config.yaml
n_layer: 11
d_model: 64
n_head: 2
n_kv_head: 2
head_dim: 32
d_mlp: 256
vocab_size: 4639
activation: "gelu"
norm: "layernorm"
norm_place: "pre"
norm_eps: 1e-05
positions: "rope"
rope_base: 10000.0
rope_fraction: 0.25
qk_norm: false
attn_scale: 0.177
bias: "all"
tie_embeddings: true
parallel_block: true
init: "normal"
init_std_qkv: 0.0888
init_std_o: 0.0
init_std_up: 0.0888
init_std_down: 0.0
init_mimetic: 0.7
optimizer: "muon"
lr: 0.00511
lr_mult_o: 3.0
beta1: 0.93
lr_head: 0.00795
grad_clip: 1.0
warmup_steps: 200
schedule: "wsd"
decay_fraction: 0.928
decay_shape: "cos"
final_lr_fraction: 0.02
batch_tokens: [8192, 16384, 24576]
seq_len: 128
doc_mask: true
train_tokens: 81090000
steps: 5020
dataset: "wikipedia_en"
Each number is 128 + 32 x the weight over the matrix's rms, rounded and kept within 0 to 255. Layers, rows and columns count from 0.

# layer 8 MLP up, 256x64, rms 0.215, rows 94-198, columns 0-63
[[148 139 146 134 117 150 120 169 151 165 101 136 101 110 159 156  82 187 149  61 136 102 170 160 114 134  89 137 166 171 178 167 106 144  90 101  77 129 132 166  97 146 110  88 145 157 104 128 143 133 126 163 105 178 108  76 102 106 148  74 113 110 111  93]
 [110  67 108 145 109  58 122 142 135 122 136 119 138 210 144 141 143 155 155 192  93  99 207 139 142 102 139 148 140  87  58 137 147 121  95 153  99 136 148 151 123 134  84 148 135  93  95 170 152 131 169  92  75 127 114  92 184 164 101 121 102 151  76 149]
 [137 114 170 130  37 198 104 101 101 144 108 132 107  82 187 174 120 105 121 126 151 146 119  93 170 158 154 153 166 145 114 121 102 101 150 125  82  67 163 119 119 108 129 129 160 182 105 109 177 176 220  80 199 157 159 112 102 101 193 123 151 121 129  42]
 [ 88 140  88 137 165 107  79 102 106 117 151 204 153 172  93  94 133 149 132 158 136 134 121 201 145  64  87  79 101 168 149  61 133 111 122 114 117 114  79 184 127  77 193 151 135 107 122  87 178 124 123 119  92  66 154 131 149  96 152 105  53 136 135 139]
 [123  87  58 132 105  88 119 127 188 143 138 140 165 137 133 178 122 160 152  51 101 111 108 121 138 171 124  77 162 121 115  77 106 161 136 122 123  54 196 165 115 145 131 157 131 162 117 145 162 109 154 142 163 131 100 131 185 103 135 138  99 130 102 170]
 [137 166 155 165 149 154  96 111  70 150 102 125 101 176 159 109 127 144 135 119  92 108 149  88 133 100 133 125 167 176 173 123  98 131 105 177 129 143 135  94 123 109 101  81  78  64 140 135 208 140 141 143 109  95 146 148 155 140  73 116 101 183 119 125]
 [175 146 112 129 131  87 154 133 138 149 137 150 130 139 159 188 118 134 117  99  79  82 101 174 136  30 129  96 111 145 113  88 178 112  76 119 122 205 149 106  93 131 109  98 100 160 108 122 154 163 242 162 118 145 126 128 125 132 101 137 189 116  55 148]
 [136 104 153 143  80 114 109 143 172  90 175  67 142 105  91 176 120  83 122 159 101 141 105 143 125 178 116 140 129 120 150  56  54 194 142 129 136 166 176 138  92 118 145 102 104 140 143  38 130 124 162 163 128 138 150 149  63 156 145 186 105 163 165 160]
 [155  94 107 125 101 165 149 129 148 175  97 151  72  86 141 152 100 137 186 100 107  78 139 124 101 124 112 159 129 131 166 139  90 117 161 123  84  45 129  90 131 140 147  97 155  99 103 106 148 163 115  40 152 134 144 141 164 123 155 103 150 196 164 112]
 [130 123 159 144  69  98 107  89  80 113 162 180  70 160 163 140 112 108 165 169  91 111  97 105 119 145 111 144 139  94 136 145  88 175 169 154 134 139 116 171 105 142 151 152 130 107 143 150  79 103 166 136 100 142  77  77 127 162 131 119 107 113 121 130]
 [ 85 116  94  74 121 140 182 136 187 122 121 169 144 194 102 156 136  64 102 134 109 144 138 136 151 107  76 149 128 158 189 130 131 106 137 112 134 127 111 117 121  91 124 107 135 208  98  83 137 117 105 142 133  97 144 134 103 192 138 153 121 136 127 124]
 [144 150 118 123 166 160 100 142 139 147 149 143 134 126 118 218 121 148 137 152 118 167  80 129 133 101  60 145 100 104 108 155 157 160 152 107 110 120 120 137 133 134 178 145 165 119 124 112  91 112 158  89 102  94 147 148 199 146 117 103  82 129 169 158]
 [125 156 124 100 129 119 115 144 127 181 144 215 140 136 146 140 160 121 109  84  57 127 130 145 137 131  96 129 164 131 129  47 131  99 148 114 163  87 132 161 117 102 112  90 114  99 145 113 131 119  98 210 140 128  87 124  98 157 145 168 125 200 116 139]
 [156 154 117 145  62 130  80 114 171 152 174 156 178 145  65  61 218 137 170 102 137  89 123  97 133 127 155  79 142 175 211 108 103 140 124  71 135  88  89  89 114  36 152 139 116  85 108 134  89 121 109 107 125 188 136 121 213 106 129 130 130 159 140 156]
 [120 107 148 155 164 131 159 137 194 123 180 120 141  80 151 137 148  74 105  51 140 116 165  85 147 137 179 158 145 153 154 112 123 122 120 133 137 164  50 147  73  86 140 156  79 182 127 116 145 137 147 152 143 142 170 113 104 142 119  78 106 187 142  83]
 [134 215 100 169 162 159  75  90  56 112 163 187 123 153 115 118 158 168 132 129  82  56 174 200  79  70  71  84  87 156 123 137 127 129 134 145 130  93  99 123 143  90 176 156 184 163  43 104 158 137 131 108 124 153 110 189 166 135 154  80  81 132 128  84]
 [151 158 102  95 117 116 152 110 121 130 130 196 160 175  95 171 142 147 160 104 134 133 112  56 173  88 147 161 116 111 123 176 154 138  81 150 161 167  96 143 107  87 155 130 113 112 117  85 128  76  97 170 137 106  83 152 156 160 124 147 122 140 175 116]
 [188 125  95  81 115 132 113 179 149 136 107 159 146 188 137 122 114  88 161 174 124  75 160 153 142 154 127 135 110 101 150  86  83 131 179 132 124 155 133 157 144  82 113  89 159 208 109 162 166 144 162 147 110 126 151 103 142 115 137  83 102 124 196 162]
 [129 101 140 181 112  73 153  67  81  96 195 119 109 129 140 118 143 122 163 139  77 143 101 112 184 109 161 125 168  97 137 127 149 129 118 145 129  89  89 135 141 122 151  98 179 134  42  84 121 117  74 154 138 149  88 156 128 105 120  88 113  39 142 103]
 [ 96 180 106 130 123 150  82 122  98 119 137 122 147 120  99 130 155  88 154 113  98  91 126 140 150  92 157 103 115 173 138 126 175 135  98 142 160 140 194 115  80 194 133 128 129 126 130 122 189 144 121 166 166 140 106 183 146 133 133  72  87 111 138 148]
 [120  91 123 198 135 109 123 131 122 141  39 137 125 177 130 168 134 125 158 103  89 118 123 155 152  95 111 157  87  74 186  43 120 113 114 165 120 130 134 153 195  76 158 119 136 193  98 149 158 132 115 115 152 114 204 115 120 124 127 119  52 120 109 148]
 [134 114 145 134 148  70 136 159 183 155 181 148 140 112 122 103 138 112  72  84 143 160 143 161 166 111  97 133 162 163  87 132 107 112 136 195 120 145 150  94 157  97  83  74 161 138 118 139 140 130 133 147  86  37  99 140 146 125 167  89 132 148  99 103]
 [145 129 180 121 132 132 101 109 159  84  98 143  33  98 128 138 113 134 150 142 142 165 128 141 127 107 120 126 168 159 170 101 109 116 106 122 133 123 129 125 144 129 138 143 147 129 172 108 149 152 125 134 170  84 117 108 100 106 131 101 135 156 125 114]
 [131 168  53 153 139 182 102 104 142 107 133  72 162  86  82 130 148  89 100  85 127 144 143 158 147 137 133 138  73  98 118 110 149 148 132 109 158 164 147 165 117 183  66 183 151 176 122 111 113 158 138 191 150  96 163  67 145 198 172 129 126 109 107  47]
 [ 74 132 115 112 111 103 129 110 187 171  90  92 111 113 104 154 131  89 146 118 176 137 132 115 111 182 149  97 142 112 148 121 138 117 176 103 120 171 131 123 165 157 133 180 151 152 139 130  91 146  87 145 140  79 145  99 159 163 192 105 101 100 109  89]
 [ 82  93  99 154  88 160 104 142 146  67 166 169 145 113 151  86 119  76 148 151 155 106 142 155 145  68 131 228 122 174 161 131 121 121 135 125 141  56 172 122  91 140  89 128 111 115  55  71 155 165 177  85 142 167 135  95 189  98 154  76 134 132  94 128]
 [164 157  75 108 126 132 105 124 120 102 148 122 137 118 153 166 102 115 151 100 127 210 157  97 172  86 159 129 135 170  88  75 110 127 107 123 157 102 129 146  43 156  82 104 139 114  70 150 129 161 154 160 143 161 113 166 132 162 156 145 142 127 139 146]
 [137  96 159 137  60 167 129 142  41 121 133 148  58 114 212 102 115 114 156 117 100 117 154  96 151  96 134 156 170 191 161 106  80 174 128 138 116 110 133 102 171  84  92 178 177 140 108 143 108 161 168 117 130 120 153 102 121 112 146 107 125 159 104 142]
 [137 148  88 151 104 141  56 129 107 107 151 106 144 100 160 134 149 162 124 116  99 118 203  91 135  86 150 173  51 125 169  83 169  51 147 180 126  93 136 131 165 138 156 122 148 106 134 148 175 127 125 134 128 129 129 136 116  84 179  83 129 199 142 137]
 [ 98 105 152 141 110 133  98 156 106 132 106 175 121 136 150 128 159 135 114 135 144  92 120  99  98 105 114 137 169 173 174 143  84 148  67 143 199  89 114 122 125 105 143 184 171 140 128 115  96 133 120 192  90 137 126 129  78 108 142  39  97 154 114 170]
 [178 115 131 130 104 150  63 154 116 132 183 129  83 115 103 131 167 115 137 113 132 135 140 161  97 158  69 101 131 129 106  51  91 131 196 132 144 103 159 149 148 158 103 170 141 101 127 154 155 141 149  58  67 135  95  69 131 163 192 174 117 109 138  62]
 [120 157 122 122 101 125 157 110 172  85 106 143 110 116 166 203  69  85 115 144 100 171 105 197 150 132 113  80 202  95 118 119 124 171 153 141 152 122 130 179 111 119 158  60 113 129 105 126 108 152 114 150 194 130 126 132 178 143 143 144 112  78 113  80]
 [ 71  96 111 136  47 126  28 145 172  81 126 125 162 108  79 117 202 166 143 130 162 174 174 175 178 187 136 109 146 148 153  82  64 103  62 160 149  97  95 219 187 161 166 162 159 111 120 107 151 157 106 151 128 112  99 102 107 104 133 113 116 130 151 108]
 [126 127 151 136 145 132 149 126 161  97 130 101  82 175 157 157 132 176 137 140 112 188 113 129 109 145 115  97 127  96 164 122  99  83 132 150 129  90 107 130 156 137 163 205 167 108 140 148 156 135 128 100 111  85  96  77 119 171  79 114 102  49 113 151]
 [106  64 186 153 100  95  28 138 170 126 126 106 113 121 135  58 214 117  89 134  75 147 137 210 177 167 142 150 134 132 113  74 114  91 170 110 141 174 165  94 121 164 159  75 154 167 144 111 170 133 151 148 161 125  78  78  93 127 138 142  57 212 120 108]
 [148 181 113 129 135 156 121 139 157 148 112 110 129 165 107 142 128  70  77  90  18 127 138  71 109  91  83 161 129 121 178 108 188 152 114 179 171 169 147 125 143 188 129 116  67 112 131  86 142 120 118 135 143 112 124 195 165 157 113 102 124 120  90 128]
 [125  50 148 108 128 110  96 141 151 155 134  69 112 132 169 177 110  92 132 115 102 184  94 164 112 134 110 209 188 105  97 153  68 152 100 132  80 145 153 166  71 123 123  97 142 110 132 130  82 119 164 135 130 122 184 134 142  89 116 148 123 117 129 177]
 [104 118 114 129  81 161 133 173  78 120 106 118 127 145 107 115 158 118  89 106 170 122 110 158 161 151  99 136 126 117 142  95  62 153 116 167  84 145 166 110 166  98 173 111 140  82 145  82 170 195 171 100 153 184 158 123 138  73 162 129 132 151 114 153]
 [143 130 108 129 152 132 159 161 164 131 158 107 130 128 123 133 140 111 125 122 114 120 146  79 175 118 155 166 136 126 119  71 166 132  97 131  96 153 142 117 116 158  63 149 107 136 120 130  85 176 155 162  74  87  68 155 159 194 174  98 135 122 121  74]
 [183 126 142 172 113  97 163 133 127 143 109 125 135 131 103 128 147  80  88 164 158 133 107 222 139 121  96 153  81 121 150 151  81 119 112 118 159 117 122 164  98 134  99 142 125  91 120 134  61  62 124 143 151  86  92  92 169 113 183 143 133 118 142  63]
 [134 170 128 176 142 123  97  90 169 131 121 124 132 129 132 112 178 117 166  95 107 170  84 181  82 108 114 109 217 205 139 114 145 112 107 120 176 117 106 156  90  76 138 117 104 115 129  94 127 157 139 118  89 126  89 132 130 138 147 165 105  86 166 144]
 [243 166 152 125  71 109 144 151 158 149 157 125 136 161  77  75 129 125 136 105 104 151 129 207 133 164  84 166  95 119 122 125 159 132 148 119 107 169  78 100 108 176 107 103 103 105 106  75 110  72 166  69 158 160 145 105 152 171 130 125  39  50 153 110]
 [136 100  94 156 137 206 119 162 130  59 165 173 138 133 130 143  99 116 150  89  79  86 108 122 131 167 103 183 151 171 164 144 169 159 149 118 100 159 149 131  86  68 106  93 120  75 137 131 145 132 142 126  78 123 114 120 136 180 169 190 102 155 155 101]
 [ 84 177  59  74 186 170 157 173 101 110 136 173 126 153 158 157 153 135 141 130 129 110 139 124  95 116 101  90 113 161 180 138 171 130 182 155 132 122 112 122  61  88 123 106 176  76 105 179 150 129 134 163 138 121 108  59 145 154 119 136 142 156 115  97]
 [181 175 141 174  80  94 183 135 108 133 193 109 143 150 137 129 142 126  80 137 103 117 100 104 104 162  80 179 114 102 108  96 139 106 110 141  80 163 103 138 118 102 100 104 151 120 123 137 153 172 156  73 150 168 150  90 171 150 126 103 126 155 142  95]
 [134 142 164 111 161 160 142 111 148 111 120 133 129 137 153 131 103 161  93  88  99 113 153 117  83 183 194  79 113 128 236 109  99 129 115 149 123  70 135 179 102 129 178 181  81 178 105 104 146 140  76 166 140  96 141 132 134  90 111 125  91 125 103 108]
 [115 129 156 172 125 110 110 158 147  96 135  99 106 181  97 118 103 157 108 155  94 134 158 147 114 123  95 143  97 101 109 134 149  92  93 126 202  77 158 144 140 127 142 112  77 101 165  68 152 116 162 171 174 115 139 148 156 147 147 178 113  69 101 123]
 [173 188 106 113 121 105 150 102 109 173 118 133  75 112 134 155 101 109 109 107 181 135 111 134 193 113 127 143 113 133 129 172  89 173 154 150 169 107 132 102 146 132  49 153 177  82 132 104  90 113  95 189  92 141 155 118 136 138 112 117 105 171 112 100]
 [ 91 138  83 131 113 145 129 185  41 150 186  85 120 160 139 158 136 104 107 101 153 151 167 178 115 181 117 136 133 129 132  61 158 103  92 119 140 117  96 152  83 136  75  89  88 129  48  93 168  81 186 159 136 161 164  99 198 141 128 115 126 114 110 154]
 [131 154 127 158 178 131 150 136 130 137 135 159 136 159 173 107 115  96 109  52 129 118 112 128  58  81 185 145 208 145 170 137 177  99 159  93  79 156 174 162 182 189  69 180  99 161 124 118 103 138 125 157 132  97  84 148 182 112 198  60 131 130 187 114]
 [152 118 146 153  97 114 117 157 158 153 164 111  91  95  96 120 146 143 196  51  27  74 145 164  80 110 101 154 137 152 153 119 115 153 176 125 130 121 164 139 173 153 125 125  87  92 138 136 165  73 146 122 201  83 130 148 181 124 160 137 103 132 159  66]
 [152 118 179 177 175 116  78 118 147 136 168 171  71  57 175 115 161 113 123 150 129  97  88 133 148 124  96 169 132 202 170  92 168 158  80  99 151 174 143 151 102 141 178 139 122 143  50  68 104 141 133 131 160 136 102  98 112 155 146 126  71 125  71  96]
 [169 112 104 112 118  82  98 121 150 121 138 154 147 158 116 119 131 157 122  92  80 194 160 149 155 141 123 137  70 144 147  95 146 201 151 106 188 151 140 169  98 131 131  66 125  85 119 122 143 125 118  78 152  77 176 163 227 180 140  96 140 161 143 106]
 [ 73  77 160 125  92 156 127 122 128  82 110 136 153 143 126 155 189  78 113  60 127  93 106 132 142 112 101  88 179 173 157 105 103 109 140 171 178  51 116  70 166 133 119 125 150 104 129 127 117  96 113 131 115 151 124 115 168 124 137 134 161 142 112 137]
 [122 121 111 128 110  83 116 108 107 145 139 146 129 163 143 125 130 148  87 154 110 115 200  94 170 140 110 104 130 143 106 122 179  74 162 165  96 149 128 137 104 156 150 178 119 167 132  94 133 141 146  90 151  90  88 152 141 184  97  93 121 170 132 177]
 [103 198 144 219 104 103 119 147  85 166 134 120 108 190 157 117 136 125  86  77  98 148 106 128 141 156  96 172 138 129 168  56 128 158 131  90  94 112 124 108 143 164 115 109 146 108 134 133 116 140 111  94 191 105  83 130  97 179 146  97 120 130 130 141]
 [162 100 125 181 109 149 154 161 139 120 108  95  84 168 146 116 124  63 131 132  83 108 139 111 163  99 112  86 136  84 135  84 126 113 154 152 119 140 125 135  87 148 102 157 125 133 111 120 142 125 113 163  84 129 103 128 141 113 152 111 135 159  56  97]
 [145 121 143 164 108 101 167 100 200 106 141 116 104 139 168 167 179 100  82 139 134  87 100 130 151 144 144 102  72 158 190 125 137 116 137 114 132 204 150  91 130 148  84 154 111 109 132 108 122 132 143 110 125  74 111 145 108 163 136 210 113  99  56 122]
 [118 169  94 187 103 196  97  65 170 134 138 174 134 104 164  85 122 137  83 128 136 151 161 184  97  98 143 123 181 177 132 158  86 129 139 110 123 124 141 159 120 142 162  72  89 177 100 184  91 112 128 126 181 141 107 141 100 154 153  64 116 128 136 107]
 [100 124  94 114 108 129 164  79 125  74 122  59 133 150 120  63 143 151 172 124 137 108 162 146 140  77 139  99 121  53 175 119  98 120 125 196 118  81  89 111 176 145 137 144 148 146 105 144 155 103 163 105 109 139 148 123 145 141 138 107 160 141 115 148]
 [ 91 152 167 125 119 142 173 103 133 161 121 132 138 128 126 163  91 114 158 118 145  81 117 176 127 101 140 119 169 100 163 149 135 135 177 107 117 151  84 121 106 145 169 126 104  80  61  96 152  76  99 129 169 113 104 155 120 123 161 115  88 190  97 140]
 [162 119 136 166 154 154 136 101 161 195 122 152  95 151 115 102 178 122 193 138  98 104 135  68 199 120  41  89 140 195 178 115  87 130  74  91  85 108 137 128 109 137 136 129  88 118  83 127 109 178 142 135 101 178 103 107 136 171 104 106 132 116  74  97]
 [152 108 148 124 141  90 161 118 133 157 168 103 122 103 100 127 184 181 138 147 130 172  71 140 126  53 102 151 129  94 123 147 121 112 153 134  95 114 119  72 116 167 156 111 150 156  78 149 160 134 171 157 124 132 177 111 212 131 126  78 157 130  66 161]
 [149 166  94 131 137 221 145 157 120 178  69 135 112 142 139 124 126  82 127 156 127 100 177 153 142 100 147 128  87 105 163  92  94  65 120 133 114 134 146 115 205  57 144 107 110  70 146 165 110 121 131 118 148 116 125 126 171 112 183 127 138 136 160 119]
 [137 113 108 129 154 154 139  80 128 176 128 163 129 126 139  58 147 113 201 112 190 160 118 121 131 100 129 109 131 131  90 180  89 129 149 115  68  63 149 138  74  88 148  83 186 120 105 139 108 167 190  97 135 168 169 142 180 180 100  87 137 145 169  72]
 [153 188  91  99 122  86  94  95 145 102 102 132 151 202 119 196 104 140 115  82 107 147 140 199 147 127 126  85 175 165  86 148 135 151 124 156 134 132  72 168  51  82 202 124  78 145 149 107 157 114  86 145 144  79 134 161 121 151 146 127 121 143 157 155]
 [103 172 122 136  61 139 122 103 200 108 114 161 134 161  89 159 149 151 156  97 111 162 160 147 129 174 140 111 147 163 210 156 135  94 140 127 132 141 116 125  35 139 136 118 114 105 156 196 132 112  81 123 108  75 177 153  99 169  94  91  95  99  94 110]
 [119  68 103 190  88 198 106 103 151 140 135  82 148 133 100 136 174 144  91 101 144 134 129 124 133 152 158 182 249 115 103  84 115 103 138 142 119 144 144 134 180 126 114  98  95 165 140  96 103 117 102 145 212 114 163 140 140  89 128 136 164  77 214 137]
 [157 134  88 138 125 151 119 146 117 165 161 168  74 124 140 117 177 143 157 117 138 127 126  89 185 162  94 160 175 127 143  87  56 110 124 121 127 143  75  92 132  88 104 155 141 135 139 160 146 126 130  87 159  48 105  62 121  72 146 178 116 167 158 108]
 [118 122  93 116 119 125 151 103 127 165 150 143 103 129 111 142 191 171 176 144 155 144 153 159  63 183 163 103 143 135 119  85 123 123  96 114  79 166 106 131 126 115  96 158  57 179 143  76 121  40 205 116 143 107 111  65 152 115 169 196 119  95 151 153]
 [152 106 121 133 113  91 106 176 106  74 140 133 112 171 176 115 122 155 117  86 144 128 151 118 114 132 130 111 134  87 154 169  48 135 116 177 135 161 127  94 123 159  60 124 123 113 161 154  28 127  87  97 175 107 115  60 147 112 124 130 142  72  96 116]
 [111 153  85 121  80 101  94 140 108 127 163  16 111 115 148 137 154 121 134 127 107 118 126 130 148 170 121  96 138 153 134 160 117 102  99 130 119 132 167 131 145 189 168 115 109 121 139 158 112 148  95 123 139  95 137  50 132 146 132  84 165 192 169 177]
 [117 123  89  92 120 128 139 190  96  97 147 130  92 152  43 198 120  85  54 133  71 123 224 121 171 161  97 158 128 140 106  99 130 110 152 169 113 146 144  82 169 143 118 134 108  65 166 115 187 134 162 185 142 143  89 135 155 132 172 131  81 121 191  75]
 [120 140 106  96 100 118 101 107 126  95 170 132 106 101 142 105 126 127 131  73 150 159 183 204 139 142 114 148  69 141 198 117 115 114 102 114 106 142 122 118 144 125  57 122 135 107 129 153 142 174 186 113 134 126  74 105 113 121 191 102 165 169 177  47]
 [107 163  58 107  40 137 136 169 103 131 155 139  99 120 174 104 120 161  82 121 172 120 133 190 122  96 112 169 138 123 149  76 177 155 153 168 184 101  68 115 148 107 161  93  91 139 106 106 136 163 132  91 158 137  87  88 122 121 198 120 174 158 153 142]
 [139 139  88 185 125 101 150 162 147 136  85 123 136 166 107 107 112 118  84 119  93  66 181 158 142 137  76 127 163 153 183  85  86 113  83 114 106 108 160 192 144 184 131 178 110 139 114 166 169  93 127 146 140 103 212 102 118 171 123 143 103 177 102 113]
 [ 85  99 106 139  98 133 133 104 171 136 151 129 216 131  89 148 145 189 176 109 148 152 113 173 144  93 161 124 162 146 120 120 107 157 175 132 127 114 171 104  84 159  84 163  81 110 153 165 115 131 125 179 111 140 126  97  89 102 141 137 125 104  88 122]
 [147 173  93 128 163 162  42 100 132 143 185 132 180  89 175  89 102 138 104 122 154 161 153 120  78 143  91  55 141 191 199 177  95  93 122 116 158 188 133 142 130 140 136 114 125 172 123 146 189 210 145 173 142 101  88 125 134 114 167 122 103 128 114 135]
 [154 131 107 138 118 134 162 187 131 160 165 109 161 148 100 162  86  86 162  62 115 160 128 189 135 200  86 122 149 134 130 142 177  83  74 131 124  84  90 127 202 122  72 167 196 126 136  83 139 101 122 154 111  83 163 102 123 150  86 107 105 155 119 122]
 [150  75 117 112 143 158 102 171 163 127 128 154 132 144  80 112 129 133 106 130 139 164 125 143 112 112 157  90 151 165 163  82 135  65  83 111 186 117  83 185 129 147 149  53 128 175  74  72  69 181 108 153 136 122 172 122 137 112 100 125 123  84 129 143]
 [129  84 131 137 101 135  70 164 181 185 126 143 193 132 148 140 136 120 162 119 176 155 197 103  62  66  91  32 156 187 167 127 105 101 142 155  24 119 178 186 147 169 147 153 120 127 188 130  79 118 130 136 156 105 130 100  76 166 202 144 144 132 113 154]
 [140 112 119  96 176 136 149 200 123 163 140 118  89 134  78 189 241 133 112 101 137 135 117 146 141 137  87 127  98 156 122 105  84  99 134  83 104 145 200 205 145 134 144 155  32 130  88 126 147 163 132 120  52 105 132 128 157 137 143 151  80 111 171 122]
 [ 94 168 166 164  68 133 126  53  99 150 192 126 135 127 144  93 166 164  92 103 108 126 136 157 146 119 106 130 148 121 125 117  77 129 157 193 152 109 152  91 126 139  61 100 132  41 132 118 138 151 212 137 133 138  98 135 156  76 172  51 178 147 135 153]
 [191 118 153 162 117 124 103 135 192 196  89 153 158 164 113 119 165  99  95  79 175 139 114 151 134 112 133 138 128 135  85 163  81 136 176 134 125 114 144  97 109 117 120 153 134 117 126 137 125 126 112 130  77 144  93 103  76 148 172 124 128 122 124 167]
 [148 102 174 154  96 139  76 122 131 190  98 162 123 169 136 125 133  98 136  75 125 191 108 169 108 141  44  73 123 108 148  59 146 104  96  78 185 157 147  93 164  94 159  84 142 190  75 157 154 131 129 178 163 131 131 129 151 164 121 100 172 172 148 121]
 [104 124 127 126  76 118 116 162 201 148 103 112  88 104 138 122 161 124 165 130 104 140 154 147 157 146 129 100 134 208 150 139 138 138 176 135 171 151 124 119 130 170 132 183 148 127 162 121 107 110 134  99 188 156 121 233 122 139 146 114  47  87 110 123]
 [114 173 106 139 102 102 129 114 129 120  97 175 174 115 136 104 104 178 155 122 109 142 112 113 150 118 131  99 125 150 132  69 162 136 119 135 142 161 116 147 111  94 103 159 141 106 135 108 102 147 188 149 151 120  55 144 159 128 109  80 113 136 161 167]
 [135 120 139  98 132 166 103 141  89 166 125 151 107  99  95  96 152 171 172  48  87 193 150 134 155 113 146 132 125  17 147 164 167 141 171 181 149  92 113 106 138 130 116  74 176 138  79  66 143 128 173 105 163  81 120 131 135 154 123 117 167 135 161 119]
 [164 104 151 165 133  98 116 168  90 126 145 141 129 131  75 119 144 140 196 106  87 105 106  59 117  65  80 137 166 113 139  85  38 152 143 101 113 127 131 157  98 153 115 143 136 112  45 140 123 151 146 153  77 104 145 181 114 153 135 133 146 138 113 129]
 [129 124  71 138 127 173 168 110 135 116 112  91 122 157 139 141 146 101 131 156  78 133 113 114 133  88 196  97 161 138 124 172 186 137 115  69 176 107 140 164  63 118 115 131 153  90 107 164 135 155 110 150 129  92 123 181 151 169 139 104 104 125 136 105]
 [147 187 120 133 133 158  40 145 162 147 129 112 195 177 125  66 118  64 112 136 123 176 150 160  95 119 139  92 131 134 197 127 132  93  97 119  63 141 118 156 157  63 195 170 164 119  96 169 107 148 157  39 132 144 124 121 142  74 164 141 102 112 144 108]
 [138 130 171 183  86 156 106 101  82 144 157 103 136  95 118 127  95  88 159 101 170 102 152 145 128 155 175 129 106 104 122  73  87  55 126  82  95 143 112 154 146 110 154 136 119  91 158 133 137  94 129 160 146  85 148 135  76 153 162  68 100 168 123 187]
 [138  78 135  72 139 115 132 188 174 116 138 205 172  93  88 113 155 120 130 134  97 133 158  97  97 127 172 116  97 111 153 141  86 148  95 206 122 105 122 108  87 175 116 164  86 100 123  81 123 125 162 176 150 122 145 181 106 189 107 143  83 159 150 143]
 [127 103 128 175  99 185 104 155 143 172 130  89 109 182 176 162 177  57  86 143 119 107  83 130 133 144  92 115 122 191 104 130 177  85 123 151  85  91 152 110 106 118  97 129  98 145 134 129  69 135 203 140  74 124 107 111 182 162  77 143 131 165  77  96]
 [113 132  78 125 139 139  99 158 135 106  76 176  96 152 121 185 226 115 148 110  94 100  81 176  98 165 139 146 106 158 150 106  82 114 198 125  99 109 135 109 177 138 162 148  92 114 141 146 168 132 157 119  93 105 151  55 131  95 122  92 160 119 177  97]
 [142  71  65 147  95 122 179  83 118 156 126 132 158 143 123  87 143 141  89 109 123 168 154 135  78 126 158 118 206 159 142 135 105 135 121 125 128 143 129 126 118 107 155 163 143 125 137 121 129 106 134 176 103 152 104  91  87 152 131 161 134 126  54  68]
 [109 131 109 152 151 135  97 141 128 128 193 141 144 154 125 158 157 177  82 133 177 135 101 158  98 155 178 137 165  76 135 167  76 134 116 138 136 121 108 122 149 129 121 161  82 113 135 101  93 131 102 128 130  48 163 108 146 149 111 131 106 116 109 176]
 [ 92 109 162  95 161 101  69 137 122 124 141  84 162 124 147  93 137 129 164  82 108  51 136 148 205 103 177 162 145  90 117  94 119 138  80 156  95 126  61 119  88 122 141 159 145  98  72 111 141 155 141 114 135  92 175 136 130 151 124 151 147 117 169 143]
 [180 109 165 135 105 118  73 124 144 186 156 156 115 139 144 175 108 118 146 108 104 199 127  93 117 116 142 133 120 188 150 182 145 133 184 168  69 141 140  95  96 164 101 149 100 126  99 110  47 172  66 190 172 139 100 118 153 113  80 164 107 117  88 131]
 [152 137 145 106 145 140 148  87 177 115 171  94 148 160 123 157 120  86 200 149  84 114 102 162 127 176 142 129 115  69 150 114 133 140 145 155 110 146 135 188 108  80  87 106  91 116  90  93  95 130  87 170  78  87  79 108 108 121 108 143  93 154 155 149]
 [137 142  90  93 142 122 136  86 147 124 114 147  95 134  95 121 140 118 115  68 102 173 135 141 143  94 188 159 162 166 173  76 114  93 133 161 134 198 130  85 128 127 101 105 108 119  99 168 146 106  96 156 131 121 174 153 212 128 114 181  95 101 163 120]
 [174 107 111 124  90  89 112 180 124 114 124 142 147 150  86 123 134  85 153  98  79 153 128  95 124 122 156 127 121 131  91 149 144  88  41 150 113 183 112 146 167 160  94 139 173 121 142 170  93 124 129 104 125 111 104 128 168 115 131 114 100 142  77 158]
 [186  96 109 152  62  86 129  77 123 148 107 163 116 130 128 115 124  92 211 113 170 119 143  51 120 145 171  89 132 129 105 137 142 167 108 138 124 106  81 146 114 103 127 135 126 125 115 108 129 132 101 144 175 110 150 169 162 146 108  63 143 126 137 160]
 [127 110 145 145  89 149 159 121 161  83 173 137  99 120 125 139 124 101 145 153 151 106 102 125 127  86  23 145 176  73 162 110 149 164 104 150 184 127 139 179 148  63 154  85 138  50 161  84 144 111 145 144 149 128 150 137 162 155 125 126 121 104  93 122]
 [148 103 120 115 122 147 174 119 147  95 130 119 105 168 110 136 187 203 101 138 136 164 170  88 171 162 107 193 120 145 115 140 124 101 107 156 173  57  54  94 126  90 137 135 177  79 136 100 111 106 186 138 134  97 181  98 175 197 103 168 209  73 164  89]]